Weights of a small GPT-style language model, trained from scratch on English Wikipedia: 13 layers, biases.
Each number is 500 + 50 x the weight over its row's rms, rounded and kept within 0 to 999. Layers, rows and columns count from 0. Numbers have three digits each. The size before them is the row's rms in percent of the matrix's.

# q: layer 6 attention query, 96x96, rms 0.135, rows 0-95, columns 0-31
# k: layer 6 attention key, 96x96, rms 0.133, rows 0-95, columns 0-31
# v: layer 6 attention value, 96x96, rms 0.128, rows 0-83, columns 0-31
# o: layer 6 attention output (transposed), 96x96, rms 0.146, rows 0-83, columns 0-31
q0 099:599497505514443504585425454511540466484542502463573503498475558535548526503480580600519547510439
k0 105:549485649541417496556454538498579474614489463519498438517521515500536534517406492490534487390530
q1 101:507453524544538498499454536535456537477444475520436553456488466489551527536465558555516559542517
k1 105:516470439444471521573435571486466521447498569598480579508465536459573454607505439599524511545482
q2 094:558517517523408517513458401531454544470543477584562466525483467513501515477511539543464524585405
k2 093:575494596533444508508514545528505461501574383585445521491507473461494401517517469572522567486434
q3 118:471448456460564433454577422436414504429458536465458488526447397526516386513488534491470551469438
k3 118:488502486484522493554615418387388492477402511464541553472477473549540419566470520504457500530380
q4 102:606499426498451453530430422554503496487438523459454526600418438521436443478574478597454503453609
k4 117:536481466488428499491443582547476469442478544475441449441515490373420430508494504617505491435458
q5 103:465423522537495493534593506486426639517329527465537471420507472519546493482537525389418565513443
k5 105:519477521509460494453507443469439481508490487496570565429500543555490514502400544434426584514465
q6 098:515519450500559451515482435437450376551496457556600422533384464479468559460502523484396551379483
k6 098:486544487488533455563547454457508515526393422506518534474441477486519546515580533478514549407454
q7 099:469507431504494452576560491491511517479535578521435471531370551376465537388404471580491563550564
k7 101:424578432454489436512491510563552509504565494467535457492425489452513375487378557523454563506508
q8 119:463433481529512552527643566563523606444556475543509531490460478508503533490503503454447438461463
k8 116:464457531584491498441596565581495604471487480520541468515420480508585466525518603494458423433499
q9 105:470535453553555520508566534469463541491485436551409536413496537480488436514448484549552428546542
k9 106:466517391521554512468538442504623592482502548466447464466492487659426464519537525476536465466587
q10 099:570490497489555551539527517452557460530456506477408478548540476518455574616563362509434509487531
k10 101:513385548464514357510492475449530427583470471520550493513500441538480484571580413452476418528517
q11 094:522534483526526473422462450523470482481423525469494418507476399585427570445515528509524466420576
k11 090:561562370500552467534545489508414468434509404411477555520565508540497544455530575537556455524542
q12 109:479553565637569554516465511572527451440493530479485509428516550511463456526557556474538530499553
k12 108:505471436554500519442480407598450441423566451467506546473400489487521558555489532500567501443521
q13 104:493536635485552457559472542457527522509473463409503488510547474452535526570479535505601451502498
k13 101:514503501505415487544494446541533517467514583469592424525439431508525544539481529458541505509461
q14 099:405483433479573621506520561490464508516516531529484549470559533566515453519545457500558509641538
k14 098:444393392495439518500479502502516426547500525474453461520514590500497435528526502460496475586482
q15 105:434563553524539449501443540482432424483519544497464529479556575492432463488488484521498488550510
k15 111:473541530480419484423557455467457478446405488486485518462471486538492533449508505467504472550550
q16 092:453537477423447455522501356483467449447470511479435448452542572385545521498408472475570446497548
k16 096:445548438447518508490515493438478521562479454539459483433548520420469487455436516473535466550538
q17 094:529548528519495452573474552579455400497554416496494448497520555481564489482524489492503432522488
k17 096:491584520496492548466399544579447526453479493526532480535458535472516545412496487415448449494441
q18 096:489527512517538574461556446432493450500436550467527540539486442455524523452444525586399412509497
k18 086:480491512514514553433478450568511545461451469467497600535452433511487509472472439575439451442521
q19 085:481579425497457541546476511471473461413479524482482412408533515513464486500544628552507498479474
k19 092:432602498500499528462495430463499493492510495475426491481539567468515493605438474419524495440495
q20 105:517447550488480491478482548578469545422532439449621505569513430459474476447462507472465479479459
k20 114:598544542446563487413528585568501493593538512514559505495458497562524455504485504493506427470561
q21 111:498442564515405445440532487540618489520538504498421431404403521362545485478422478476441488519494
k21 112:517495513510486500466501547479568559405479432556518451383505495481525483505421453411431466550512
q22 103:462559525483486551454444593464467495434570437476454483484512430523551486506454581496558461494557
k22 109:488471552498607490492537495517452543424442442434516501569401435521584589459451497580636502441573
q23 096:533537472547465407516518522482507467466597487497479564484533523486446501487473487603457485524511
k23 091:465510465499490380563413514457533445497460487512499514550467454487528541562480579541477491461497
q24 094:439544454445523489535466468518432538442657539472460458463511462487491461510571548544480453450466
k24 100:391591524519525495453502590515483511499547447507512533456539446519450547503546534438521499491534
q25 099:393557528435402523537483490478507549512442446544462468418543562518422589549513520465527442486487
k25 102:457495535496634440501534517489548545457541461585481521493482605467424632607512459487532452485509
q26 100:561529466428500426573478484501548497554437512429537493581500338499539593511466490429532560492558
k26 105:500505498398547483471494535465441505512471482425506487458483449507485507466555491509504571476510
q27 105:434559556529583610524493515543550540450477412497553462558516478458480606407458627577517539496517
k27 109:393535492461565528487482565581475558507529418484488430499521521465536573411515538571457539530489
q28 109:530570458473519496447434532456356488497492500517543464524449485497558571505479554517523516486555
k28 114:461548484479540514520475592491385451543431450468515490471505489485624541489491473580538462499568
q29 086:411471472456481548428496556475422537488595648557494418507440537453505503448492551478438480562527
k29 085:444477539484532447432590501556484441595524471545389479512489557467589432451523561509482465566579
q30 100:473543481588482476486483476469501536475518454524375579569523493431419485458477464516470428567510
k30 100:422495492605547483479464508506484491478496438523448451594530385421411454502519504467463497486447
q31 099:432550555555463474519481613550548438526544466496412523493553524481495462448497461407504453546498
k31 104:488552549495470495458539467425488537480513518510570468510453397535516519539500514376493379507521
v0 092:555517611493560435548467467494499520497522417502515457512534524457516437552423519533451535504483
o0 098:515516443501427528463482422559391515508487561480518519497464510483516456545564468451566510559632
v1 095:514556509431577527513475503456418498518512528553520419530462454414481502503426438454454508402476
o1 112:528515525506514568464496411549514455548522410395530603625493502523553564478489555547587435555567
v2 096:505545539511507386547535560533464551443574409478447492465546561427506468538505534572534552518520
o2 099:434517393539441507461466425494447491560486527441522585496520447472545518568424507542562532500550
v3 109:519500455509475503574574487476511452449475555536507521506393613539444552438522410539491460486436
o3 105:566493481405503447400495477475561449568499493438609476416522467482534405532470528509468498453488
v4 098:474494482428394534481607476520511474445563457524537476468490518491415501502489557604484473412465
o4 092:476493493550504450457520607418532598546483468434548461425454438441512582559460468480637499592544
v5 095:433459508549475431575512425523571472416477542560571522573520469537472494594455435617588526491600
o5 092:507493475545465489468506582378512539634418487539466475524526539558542545516530562512480520511471
v6 099:513449443493529493534500529425621446478514502407479487564597463474552553446496479516454516559476
o6 090:531528486513514501447449544593493514619465498538428532480507599566519482457568458480441518570535
v7 117:556450461401540494559481487450469385520468522415492487579443387457493505496577400458559496521471
o7 110:511568519515441511484385499428601473503458425533483481532617539441467534580474435445369392465522
v8 102:477486601558532422465522530409503490503554534564438525423567461576404476482471621401485563629532
o8 103:515514392517479599443466401564503516341522496410528516505451523464606539521541523545406499437385
v9 086:478468471391386491576539590543505507522542459467471522460494556548545449556552439568440404446477
o9 087:507564473548519493479479484502533526526489500490560463458402425464481551485436521493537619457526
v10 094:560545495493516475519483572456524544467433517480362436474555508477505464459578430428469518524559
o10 096:463487495460527504532443476479469472469422542469552465542442532528524605516453487571489500422475
v11 112:412443440478527454474427553477440439489509541480536502550568450490459539568542500488504564412503
o11 101:553555543449498512549495484571576441481427492488451498487562520394472526498541535587579483533577
v12 095:442418480449550512603463541495573379495531426507509469553491548502529564460531469486442511457471
o12 095:505562443517492466524526580497443484493429496454457526568534456491450431535465473578576524549521
v13 102:600473425430545610471560425446557433547390513491504502609525438504502514409519455396455454436453
o13 091:431478516520460483555402589438570555514577466581497491473501506566444579561504499476475476516494
v14 097:428569547533575541523456522583498562488489533447490532485518438471454470603501441523532382575499
o14 091:544544533521457462474468456444503459510528483602480451436438495444489447368504539610506540443501
v15 096:492591461520477517521532461534414452438481533535581511430433456548498437492531472453507459524426
o15 090:571434533544490523517521472515551492469515543494466494502455456465484481478422514464399507524538
v16 099:522556522510428487484502452465419495514468472505513485563528516481543560546578478573543432469449
o16 094:447483433522556548486518479502508469536528552605532509425508466536432489477465535509492476418504
v17 109:553486534457504551470482498482512485521399525461430490524436521562524449524522553515442435439550
o17 102:484534471497458519568414508530582540454513464527449444531456580478459549496422489517583533604405
v18 096:528552500516391546522539516478579459479600512575563410480485531485406573515471470481476446569520
o18 090:533458452419471591449482411498489599524508528566511577457491449521603444511532471496486533484512
v19 089:487512501501433541538470576447566389569425419468578438529529466465568471419550519477448525458507
o19 095:502488420463499477502495445576483499510520483454467510586443464531433484521566490510526430533480
v20 089:483468573457608483526430480491491407577612514555475478618483496549480487539468484514484524494497
o20 090:508538488527435544447469489553503541441455460455546563472456497468517509467492465428567404562514
v21 089:531504407515486454546439456544491527535562524466493500480529407548597486514562529509567503589565
o21 094:556571527464613555516495512492474512463420535473415512465505566463386526527509438497478562432411
v22 087:421470434480504494468408469467513498476550502517567402500400492495595475432512586555475509450506
o22 098:521399576588523549504531536642469437513442494438513554437556511459418497557568501454602521601444
v23 096:580423522456552493481487525497477422585432435515533431453529430606467502459568438497570509445397
o23 094:408533480506457550566527497519582539434461488510448556504447480408486540466392574548508418555575
v24 099:406533543520465519473543534601448593464486402600516528473499504383450607538414457513571564555483
o24 095:522448523530544498437428506495528455536540490531546461519567482545474412473605614482479487455518
v25 099:564526448508454542551516508584568492541453502554400536464512561577459541524430454512523455506496
o25 091:454574532456561499461534560401490503523514517457575461529507469582496486506611471518534487482479
v26 090:512486459575501509456464513562424523426633457520508464460446551533509481458533520498426496510625
o26 104:544396560443518476483538479502545508611418538564497477485493513531470507555498500490437528610474
v27 103:503486442489507516507470434504539539564506505543498578492407562575439526490473531523436490479420
o27 104:520470470527458493431550535516499535479537468487497541459486430511509465415454522455539433482553
v28 093:573539436504525490474495546497527356454587569461478483494473533460505497540515387560489522474430
o28 087:467433586478501557451560438498544545509464549504556481511465372519484488491480409429456488523571
v29 091:554453475506497546580596487534514472510512496451495486456537444514646486496434418530446529429461
o29 089:443550558516473544502517558492544463523471550543511467527511450411390478501480494535456549509510
v30 082:458555528564508630462502399459526516459482515434467522536512424466486523466452429414483594497564
o30 091:474462539456503445534514567519572444592505506513555504439597505493532411561489444591591469461447
v31 093:421624523486417413497475402551451503519456543532446510460539513514562544439468441455573430483562
o31 088:454434423503587496445503550461454455535523444418562490549491485451485407504489556465471484481505
q32 091:532439523417591502483515438445496466459488492527572473399459430468519482538489470540527536534484
k32 097:471522586448520425506522535502505510494492557470492507428468432450531576629471543511461544484511
q33 104:532499462436495516546448498480409425535420488490502527493474477477543554553427511554578503501485
k33 109:439498537471491560584544546449453499518415547461519484482505440484396489481491491519557593443466
q34 091:511518482491545477452543456493470490490488521493489407591549469480427542429520442611442468483444
k34 086:528489522552589482567546363475440584420534490503504453539498473555473563446445446448533576444481
q35 097:401438454543559515602517426448600511500491523458521513525533539528553584463515505459467528510473
k35 093:621536489522549472540563488420629438496557434516612522582554449440486442501517438434519518499523
q36 127:493540457482421637460497460531498547489560508478566528501471489465546363545489478530510513512450
k36 119:527509603451411472523499533463605524566549458514563451492447512564501478505554480479494537509491
q37 096:506539564451502575551462499555523481464538552450568515473471556614554434450572534489516477474449
k37 089:540495550493461449482527513472533385503566487543461455480454529551489462499550563582498455446598
q38 112:514517548507518448545530519410492417465433547494478515458432567520390438519505433506519544516519
k38 110:446454457494548523553551488497564447464427513526481501492542465500453493594548525496591568535578
q39 109:495525537514492521543502498455428492558496500493398512571508460449495447530505465533574478622514
k39 108:471535514563473477515401519557482473480570456482470536576521500412497475488493444494569538578509
q40 105:526507510579536520473492498519571520485610383424504518402439416476432547477484502511457470539511
k40 097:513632518434565528464514520466577525403549482519434539592581461512371504462442576527477390491555
q41 108:466491526417492463510475509441449475453500513501478522465595506542492476586457535501540534447504
k41 122:499436514489501573541480562402456449528442485542459467541485492515509510536495419468499541422635
q42 090:574624495503570543519532505465535467595436504456496510447489492493472538489502468502546545532595
k42 099:487538548621540472503485501539589440477448531496402605428501501539537542534567523506487522502489
q43 101:477480530578563444476482483489402509520434500512521533559564432565480576564525515452503499495533
k43 095:459557446482531503495362538467416391575504538475540483547445552515529604432472428534494498431427
q44 100:540469535463429553475441493544443499511566498489496491480544483522531513487491491485610538520470
k44 099:502491497543482473445449547456538508568598500524442442497503406537473485500589485560458541545428
q45 098:595476506507449545478535433499599492521510569474485501487468507512466366463546403473366480563491
k45 106:620505552506437433486507422528589447503545526567406457479526550566389578535549462440428457580503
q46 111:446378542532487535444513518538593598455521468598515463491450460526417535492533515457497476518448
k46 099:412385469511534482424530520607568580463560410620541501446509431491578478524434550399523499539442
q47 098:545443490404473471522464470438451483632460549516513504440561508472516570533535466471510555471466
k47 098:494528537449422626479522460467494471513414600480520497466535551494582550535569519561467539452485
q48 097:554435461509581419429537402540504491473481534443523481511465494521493440490509506532395520470472
k48 103:502410473510541398461540438479501453435534507448547508455460489513542515525529434498407448497522
q49 112:531542579527510588522461577536507516484423442509533488420542499530533611515489472544539605478508
k49 111:458558486460553593439425564519542478506489513452579516513530517449489510440459497522458484462516
q50 095:487525505525524517453585546516482452519460448516490513492492572574542561458531469564407426432459
k50 099:558580600483499525445548515504391474475529500532569574522438428463569565456560494564472441440496
q51 104:488480512435552499496422533545504431509543440413495505550481511524529483525518503582484440544587
k51 102:536521438460532507471412482515567475505468502485468511514507509533521516339512504608565477490509
q52 102:437504479478502465482561485441510478503551532475437504514474616428477486510507550459525511556563
k52 103:495517457603461432478478480552507500405614574535507513603546456416469492488522551471482500518391
q53 107:408407476530558434496530535490519537555527474522550486438475478591547528556512494538522448465481
k53 099:580510468596495500527539488621534495461510507502529558539389503532515549482520535464428434362517
q54 111:519346472468558466493550535426558592570523456555509432566473504604480540526531518486482474446555
k54 099:448452522500525474445470498494515496495572599517537465549491541526504480581466445522551503501413
q55 117:473417486449468516467500403529473597584546533532577519548469515528454500541524519540463512546436
k55 111:557480466503443560449526461568470551511517568503598491507484480556474479471428489534518486522459
q56 099:477451365548514566486567476468440512509554548461604503503574520591503472491489451498453502509454
k56 095:507489453514522453499495593439455518542640549527556447503520509541469485552573582477515564403527
q57 109:337487499458569492533582491417565518532512487505451495461492457470435473410456501385426471486447
k57 112:532523478520515542441432520454508438541481520607503475549548525434475569502451434355526468488491
q58 093:513462511484493518570458501455501443443500508521545513490438534448445527642389559481487437471484
k58 095:506446492488558471531490553489554436437468421468539474487522517430459592450440463565549476486487
q59 092:514523508483529506482461503496521493406417587482458486472538494489414599578391560426595489478547
k59 091:391468448517531478543535482481560505434469555408440444431590427464417535542492505566528489494501
q60 110:525417579544524517481536531582533513377536451494508488479525424573507401502514484432472492455534
k60 104:480462508500588444472510494492504517441543478556462518444464555510551512543502549453428476482616
q61 095:468479500510555459461551451466461503453451542499433503399495519491398462599470481507445461490479
k61 093:513448549507577423491515428483443388439541463531477514498540514503411525574475413476576486573451
q62 107:448600490518438419505422506480536418462552532448526471528464437475523522559382415506515481466532
k62 100:465547547427499528542472505489572456422468490479462498483591441563459522481547524481564466516511
q63 096:515458452578518462513520400501547450461546485474468474420480527540475513567532396464499530565533
k63 091:622468452542425465476518434531506466510577499531528514464513510477422486567488464458509519509491
v32 102:534442476446554448524531524403468485478628512483521558519537508505515507472533422556463485648458
o32 101:454462482453507501524476533498575543479484376528519417535516444506483470558520495443565424459481
v33 097:438456571477488494515519504405513511467473508472494455447535479514478477567540499643447514570511
o33 099:536497441541468555430526478538505539482573481528532499578486574511506488496455449465552483550394
v34 114:442395430513546560506469474467570393499607479543520537544470452439553467576496496527494522528411
o34 118:380540477496491416510514561489419605540538471576454493527519551526512509430504531460461490455573
v35 102:563464493537465467488568425580407584562544497477522558513429563512500462564506503396560542488546
o35 103:495684477582458580495483543475538434502427532445576445430534521494465441454460520578490496467470
v36 100:447502524541511449569528594526534539523565615501547540499507407559481528565447466550587487516517
o36 100:536466442525544412480498462483498547443551467421455472450440499505498452541505571415398415489510
v37 106:471487543479553543516468532426448412465465373430465427465504463563527462473540492474373441453536
o37 105:576517463508340497472487489578439477364548615537496518543514471470434504564536462532544558400475
v38 104:593468584575539416417432475542521569497563460543533485422539442530532503498490549590437486489431
o38 102:595514551550482499483565506510513510415540441510437465493515543514425572441495526388554460554536
v39 098:534517501486456390510568465539516448500509447495483439520606505420496440461540501524525400509520
o39 104:570505586521557582474515446525505577515487510596557486483430467588494579550512496491466517531448
v40 096:510506511547514517529514445488417572508524549490431489463500386544453462441633521419529471498399
o40 095:591492565438516468482502527477624505487501477556490512508499512437470588467532537454521508503629
v41 081:603489445469502529553487439419401409540475557472546552469569469561553460503490416428540414564430
o41 088:450513576505449574440470510461555534485609520516539452504436518464388496499564512483559536616550
v42 078:560527519477575441539513431505414556538496579476543488482413532462438486538517470465583543484478
o42 087:517504457523452549456460519519472487528516481539519497548494564548558510548446424508520462593490
v43 093:503431449459558468517463531520608605476596541448446468593440534439380633504530522457475462586612
o43 097:481428575552565458438557564469463460532458501519537495483595489621520522521477454519507463386390
v44 092:490492506474547445501566516452541514523529439557475579480486524413521452446513488463448502485513
o44 095:451460483478481428528492496529500516464467449441502495471498453582446592534499588486509502446506
v45 097:554510500482522524456447515472487593568469566460494483522446533430460509490499457483541415436427
o45 097:516430524520512473480528428570422466502537479401409493459492518556511427485551520539485566499523
v46 079:430374463469557417541465512554540402560493420562525494429451517463440532497529552556502470482505
o46 091:472562474544540546511480562450462466542521594502534472546617544474547434487548425453453517487483
v47 090:498486505605586545498494578621532466498572457534483526451480448445518533558474512412534515533434
o47 099:474563456444527405502501499407363485531462555451532501453460512547481468554471489463562468535578
v48 125:525507520528551579393461568586440363510550421459477567497459526496456500454508591419454480446464
o48 123:500582459434540450546509466384447494569393583550448479522544605444453529552507468522523484460587
v49 094:516544393597602595561510480532425541511519613509527447463483338508441485604567458555557534531539
o49 104:546444526463375514457477489420571477552498506504501532512508488508545434450475465454470503541474
v50 097:571538492524448471422532530433496486489643484573498513567548481453497534535549548512549427512473
o50 097:548445460459583491487539486450577542431527563508578492473450487561475530378516536551422500562485
v51 086:473553459553457479454564519564492541596452475503394586510520492514423538450466560435535489506449
o51 094:565487525451554480585531419463466455435543547502506509509514568549476498526534475512403502435554
v52 092:560528477497460520439503494455514536406510463526509498452406487517407599482568538460487467555499
o52 092:530485582553495507473541505596611492536529588421593498498509445477497580487460535548497518507513
v53 099:454495529421492603531442506480558488476483448388476477533474492432499575505542362496561507522524
o53 099:570514584536507483521521577511465569537490546517538489522508477506551460498466570532485506497502
v54 108:556538481423577455438515457485529507510537584523563445551485577577486547505457467484531452564622
o54 115:497459484563471450454481570474521532449530446429481472467481435478488559457526579557451549521467
v55 112:467398534537420461575524484478508558515484514566501483596472446405491571469500459597528498534522
o55 104:490465523501550438458497598496572456488551488514483461474535407587507453519443529468410397591470
v56 109:532548488418552487620535525472513426500383444403512459482587507562533443484595477513544513534500
o56 108:568459573552501465477534453518505527418500533517521489396394453420484501517458530536532586496460
v57 121:494528493507405482443547436462520514489558470512550530448469589575549547441439485473505469534591
o57 116:549542435437447471528492562566563447519515427505477434538445409435484470517518497522477539438463
v58 100:449558564479602537577443544532407493471574591500486532481359495545460497580487416453622534520507
o58 098:505462390509542472465588473398593474507405542542490484483552416418484505515558518469479500472593
v59 089:446482474502467535472604551461501458521469564461379536509497447412504500511520424508499430530507
o59 090:570481536454493562498447427437461529504576474484592387511432488520520520522519470515508504563476
v60 096:529541481472475438487522577600502507520473514501545511447541508489536494425548600483457541444463
o60 100:436456483508496493496510444464571483493386556612487565518456546524438632521453434394442465513472
v61 093:495453578494554484489527438431533571422459491461489453509526451527554432601488563406467540495550
o61 101:588501431484520590482521436464457470637555487591445629496539511445454502462534494608533571545427
v62 101:431526460504531515431457469589581525511569520489447519456499510564549451449409599480455507399548
o62 110:514511565490481404471483538535513537497424479541469541477518594516435518456541495489437555550537
v63 099:513531535476557502444526437509546419628497475399537580502477489532486416472429545371435566428547
o63 100:490500484460545549561562471528399539505420587542385491504586559476455547511523491602565514555432
q64 086:526416481399425498481441408473587521493421531498549473547539457575512468564485496460437581400529
k64 089:536579541422494462474526548439512552508546500521526421494519441482500529459457516575445482445481
q65 093:604579541512516574491568505512584538386481520428543506489492504410606553445531423470546503475554
k65 099:521565500526476533510422534561400553471500625417411520513560510516474531361568515605578541402434
q66 089:532555483468499526576418452461511470513362515478489465546352486427489527532484457444566536516572
k66 095:529382479491495460493546557476565513495512533563504460465543388476565492442505481504447545495545
q67 091:409494440486563514559504638464506465573466506492445443416588519463520591519533534517567518481478
k67 091:576542470557528500535564496513480566570477455537417478472510541458503481489475508476453445467613
q68 114:451551468517563449488592509466479434520483486376413567463500500532526433471537408422390431549499
k68 115:435513498564520404569557501498420469497515547537418457422490470559575569444428510496485453609471
q69 092:458473460460477407454545466512380514504513516489605520465552551660560479517558462499450452541509
k69 095:515506450548547582463439447522391449478597493458492434476492526561447606529550532431469400455469
q70 081:628509467426535444538465481398459487490504472498545467546517480573559495508533577503495492476540
k70 084:478564502471533422478428513455439618576497569599443461471433450485464571499450539471492495454487
q71 108:501489543437397588552454501391558491611489495546497467543502509395473488523529439395555514565530
k71 111:455509535564530521518523577521544560503512455500591467436502506411486397546495478403441484588491
q72 086:507595507520536555490554453544497531486453509448511540505494450566577506478456519592459515397487
k72 089:428434473509473504487476420523431514456446464481459497559367464527435536419502556608451423470412
q73 116:598524470440413516559451470481583450451594525570496470526504494420542514465543443523547564481596
k73 100:571553561531466484527497515456549500582453505449459484432489519434466541565500486448537568513430
q74 095:526478449539456624508582531505494473473567441491669539542488559501462445472498421451494558567453
k74 102:445511564475441620581398537460543470512529493483469534517505526484520459518442506387502509580511
q75 094:576373515521526408496578527534626499557480540481542533514449493524478426506517566412422487437542
k75 094:547494458473585478525639546474495469410493511402474555485447484543466508422503475470434446504463
q76 097:525446538483555489517542451540437533582364508480512506451473495555552510519505452559450471513447
k76 095:529473429492592587506498550491424524476436531523506541533448510430592460642471476530514457509498
q77 085:419494481487487532530528550505441494444551553469483553485532543486554494494507515546482482396471
k77 088:603487461501501471524539435423428527486526458453440476568506533543479543510562542468493548443467
q78 087:442435498509537586442506495509495462571509544468557572415498544553524567582422504537492495489381
k78 087:560429432529504556451491515444457497424497407486534589513499574493504467553442476447522534411493
q79 088:439498506514492399577544500527554431492450479507375580457528570499491433518542500488443494521533
k79 088:357464567512403510482519454465411390574420505491340519371475489449501504515509477516507462546496
q80 092:454500461512537527480552502371481484492413540534447466497539399557508504403485486469397534422490
k80 088:532429430456532489539496454458448503546511574509559547466472452467464538469445491583465447486415
q81 079:579491445511548475470416493544482491583541435497435449539441370506512447518497583522507489571519
k81 081:442452443511482524525402654487418562498447497571618440527463489465481473484483610462538536521523
q82 096:539509556451440532537445524520607565572491505577513487573448458414487481460556428448524552535566
k82 106:534516626529569548515487585568591508529494466481576430411583472561498504454490464525495508566523
q83 107:457415471560531538453600486479493577493452514514496494438445538503501526563420521544402507558472
k83 094:499497498516483523492490402655485556460455510476556558560514538439495488528414467463526481559443
q84 093:482399473543523554460589526542504594536482473452569529473472465491661463508501551601449465458411
k84 089:464457439536555548579446470531491483465499466480506480450418568532510660497542549477449543453441
q85 079:452488503511486529529538554482533526612503447514547564517531493523627487490387517546525430456418
k85 082:449579516533656510514530525541562582546532380474551544509428448515561463495506451484487460472501
q86 091:474443516495441517524500499539518505491465502498467518639501454442566506510498539415532501533504
k86 100:419510452463505605522415540533489524514488523569521460457524440487491389471488528447556547486438
q87 096:394517580614604517479599526533463416458431515495527531521484456575480497578449515525423524498512
k87 095:568472462505546554538487459558529568490417548503511602431464490448537555453401502543519513579544
q88 103:467530478479495464516560476502443574499507530520600461527473510523619542527494540566404473429432
k88 093:498484463405520497447512331535443479444470531407548512511511516532545483563467553482541449452457
q89 109:475461471470480454401507493467475477413501574460573462450470357506585460581456530460391449461479
k89 111:498537474560504466365536480530496496478497464451493441441432429527540567459434524582471447439454
q90 090:464482476431508540430509444507437527604449522461484572556525472421528480568464493554552462594430
k90 095:443583507497558605581436486551521524464432430492520537502574532417461445616534493517556594526611
q91 104:382530536591504482425562438509448566507521514494539515514471559599495537433509463494488545514497
k91 098:467398494546548451503525453493469499474511511480500539508625443512496565523554474423545486492503
q92 107:544512498517444523550458499532565434458555519559498508572482505495451486427565529554500566503509
k92 102:470459500422508519548367438449502461514567555525398528485601517551486470483475478520384498524408
q93 119:570579535470435489480422460473487450480515551529454419559500490448498557453544544453564572526596
k93 093:615477523472509431464410536476475488566464529527466322481599443433476472526526543591483518508483
q94 084:573558497518434533483414441513446445530518537510508428574518516493482543406497504525581494480540
k94 094:513457624421540436456584535498575464571427423518552498514496577539473539540509546488570571442565
q95 099:659528500507446550466423496562517410465583427441455523523479496475525534501581511574534453520562
k95 095:508491502515545491547487495474511517520492565478467534449478461467467468467520619474493544447553
v64 115:538517516463596495521449431501515593521432453516494539504490458493513520488504521444567505446435
o64 104:529543555533422543463507594621446586485502478526510486485430564446494560464529491537512419472431
v65 110:472470444510534527550505447506540496599570477563575499495525534503523507414427478503426541462580
o65 104:625528555477491484491488476476521432530426493537562424465458514504465520481425463493488504509459
v66 110:403513489523501480396466506454481588469487528543485573467471538499458596482502638470432501503625
o66 099:435478471464535559505512469453462467464479390481440451552471502483424465401448468533515522513467
v67 090:491525461434463514518508613512486458548552431497531488474498536561542492540430538507465529499507
o67 098:484461541570508465485537515512499498476444488505536535538516487474507539586505408487501485510460
v68 113:490448487659523490521498472523570519433488460445529431496564537514511447481558469564457547515603
o68 111:450516470470485433472490531421518448484548547520499465488485430511504528497435562467430443461479
v69 103:465577461552618537495573492481516471439597448455491534508496493420500526467401454519398451443483
o69 100:558540523554519544483466425571541503357494575466478498435454401389462452548492490467451469448549
v70 118:539444491434448402519549471529477526524497507584556504585539572542615482434517430418467538423506
o70 100:482390483507551513488534458448465545478485559487580439549472497516582514532475455467464516471513
v71 107:492512512556551500500587505478484557573550473473512449474566465499402685460505552482573490533594
o71 112:508491561470426456499426576460594532455504446568467486474504452458453458521474498453426513506530
v72 118:463494476478388477480550499448522476472532505478535447495589576476576608426563444470474566453547
o72 102:470401496557529528475546516462502480503522502550493520496518479593470367488537524520523400540538
v73 095:456472530487423425440456420458438436459476518517481478600488514569501405568535634443433495507468
o73 100:555530474505580481589532509536500470523583470501627489524556528572501503488542415507547495431490
v74 095:493530464492508512560496499486448463496534495542472538517424457590439434411572578496541519572498
o74 086:566534488512536429506512507548455475514472401482461434553566448509465530506453542504594466419496
v75 094:465506419473545435480524519519615509575519471531475592435567417489605483541466520512480495534535
o75 100:620504443473591577572482521567488386466445551509548495525499545486428511508562465573506538423428
v76 108:576563488522537496489502490445546663504487597510454596546472426458481503437486520535525496553519
o76 117:395529489496554488489531517542461506498498554570580488488500456550569552440511531587473472492562
v77 115:522615471458495366610509500532492427566486503554496434507474494588449477474530444477552455502463
o77 111:606516521476524530523499545608466519405556406443525587479519526496509505479574614518599558449572
v78 103:518513480526472451563520547495432518427446511481550494461431494459518502570623475502497455476566
o78 097:480492553580509537540466511543564437473500522571446590471617568483485508457490433438519550598424
v79 110:438494455543551496498415539573545578559582606480450585476523446461491497496520414542437546493477
o79 101:590492512471553527534553490466508490401518442442505466431434478473509443521438573546560487462515
v80 106:551528536422523464455573500402536482571576400536552499530591516375626480481501425436498539423439
o80 097:494529476544458525506537438540462471418546567439416508476492433506454469468496538548539536539422
v81 098:554449478540477414486534397524445532455477584565447474476451547552412568500498430451475448491506
o81 096:446486563498527484545581611447516497596400453456556549536496490536550510513590478505525528473481
v82 082:486483424525585465527551525518504494403510564504440597543445557527481467481444601415534539604508
o82 089:482578570520449390557438586494477528504468454454501412486550439494496499411479495597500486410491
v83 109:503442496527511502493492526488612465459509479431529481495505534337581503512497446571466510437443
o83 099:515579545545500530427525506529503495446533492386479432431469510497430422493549426459502469574547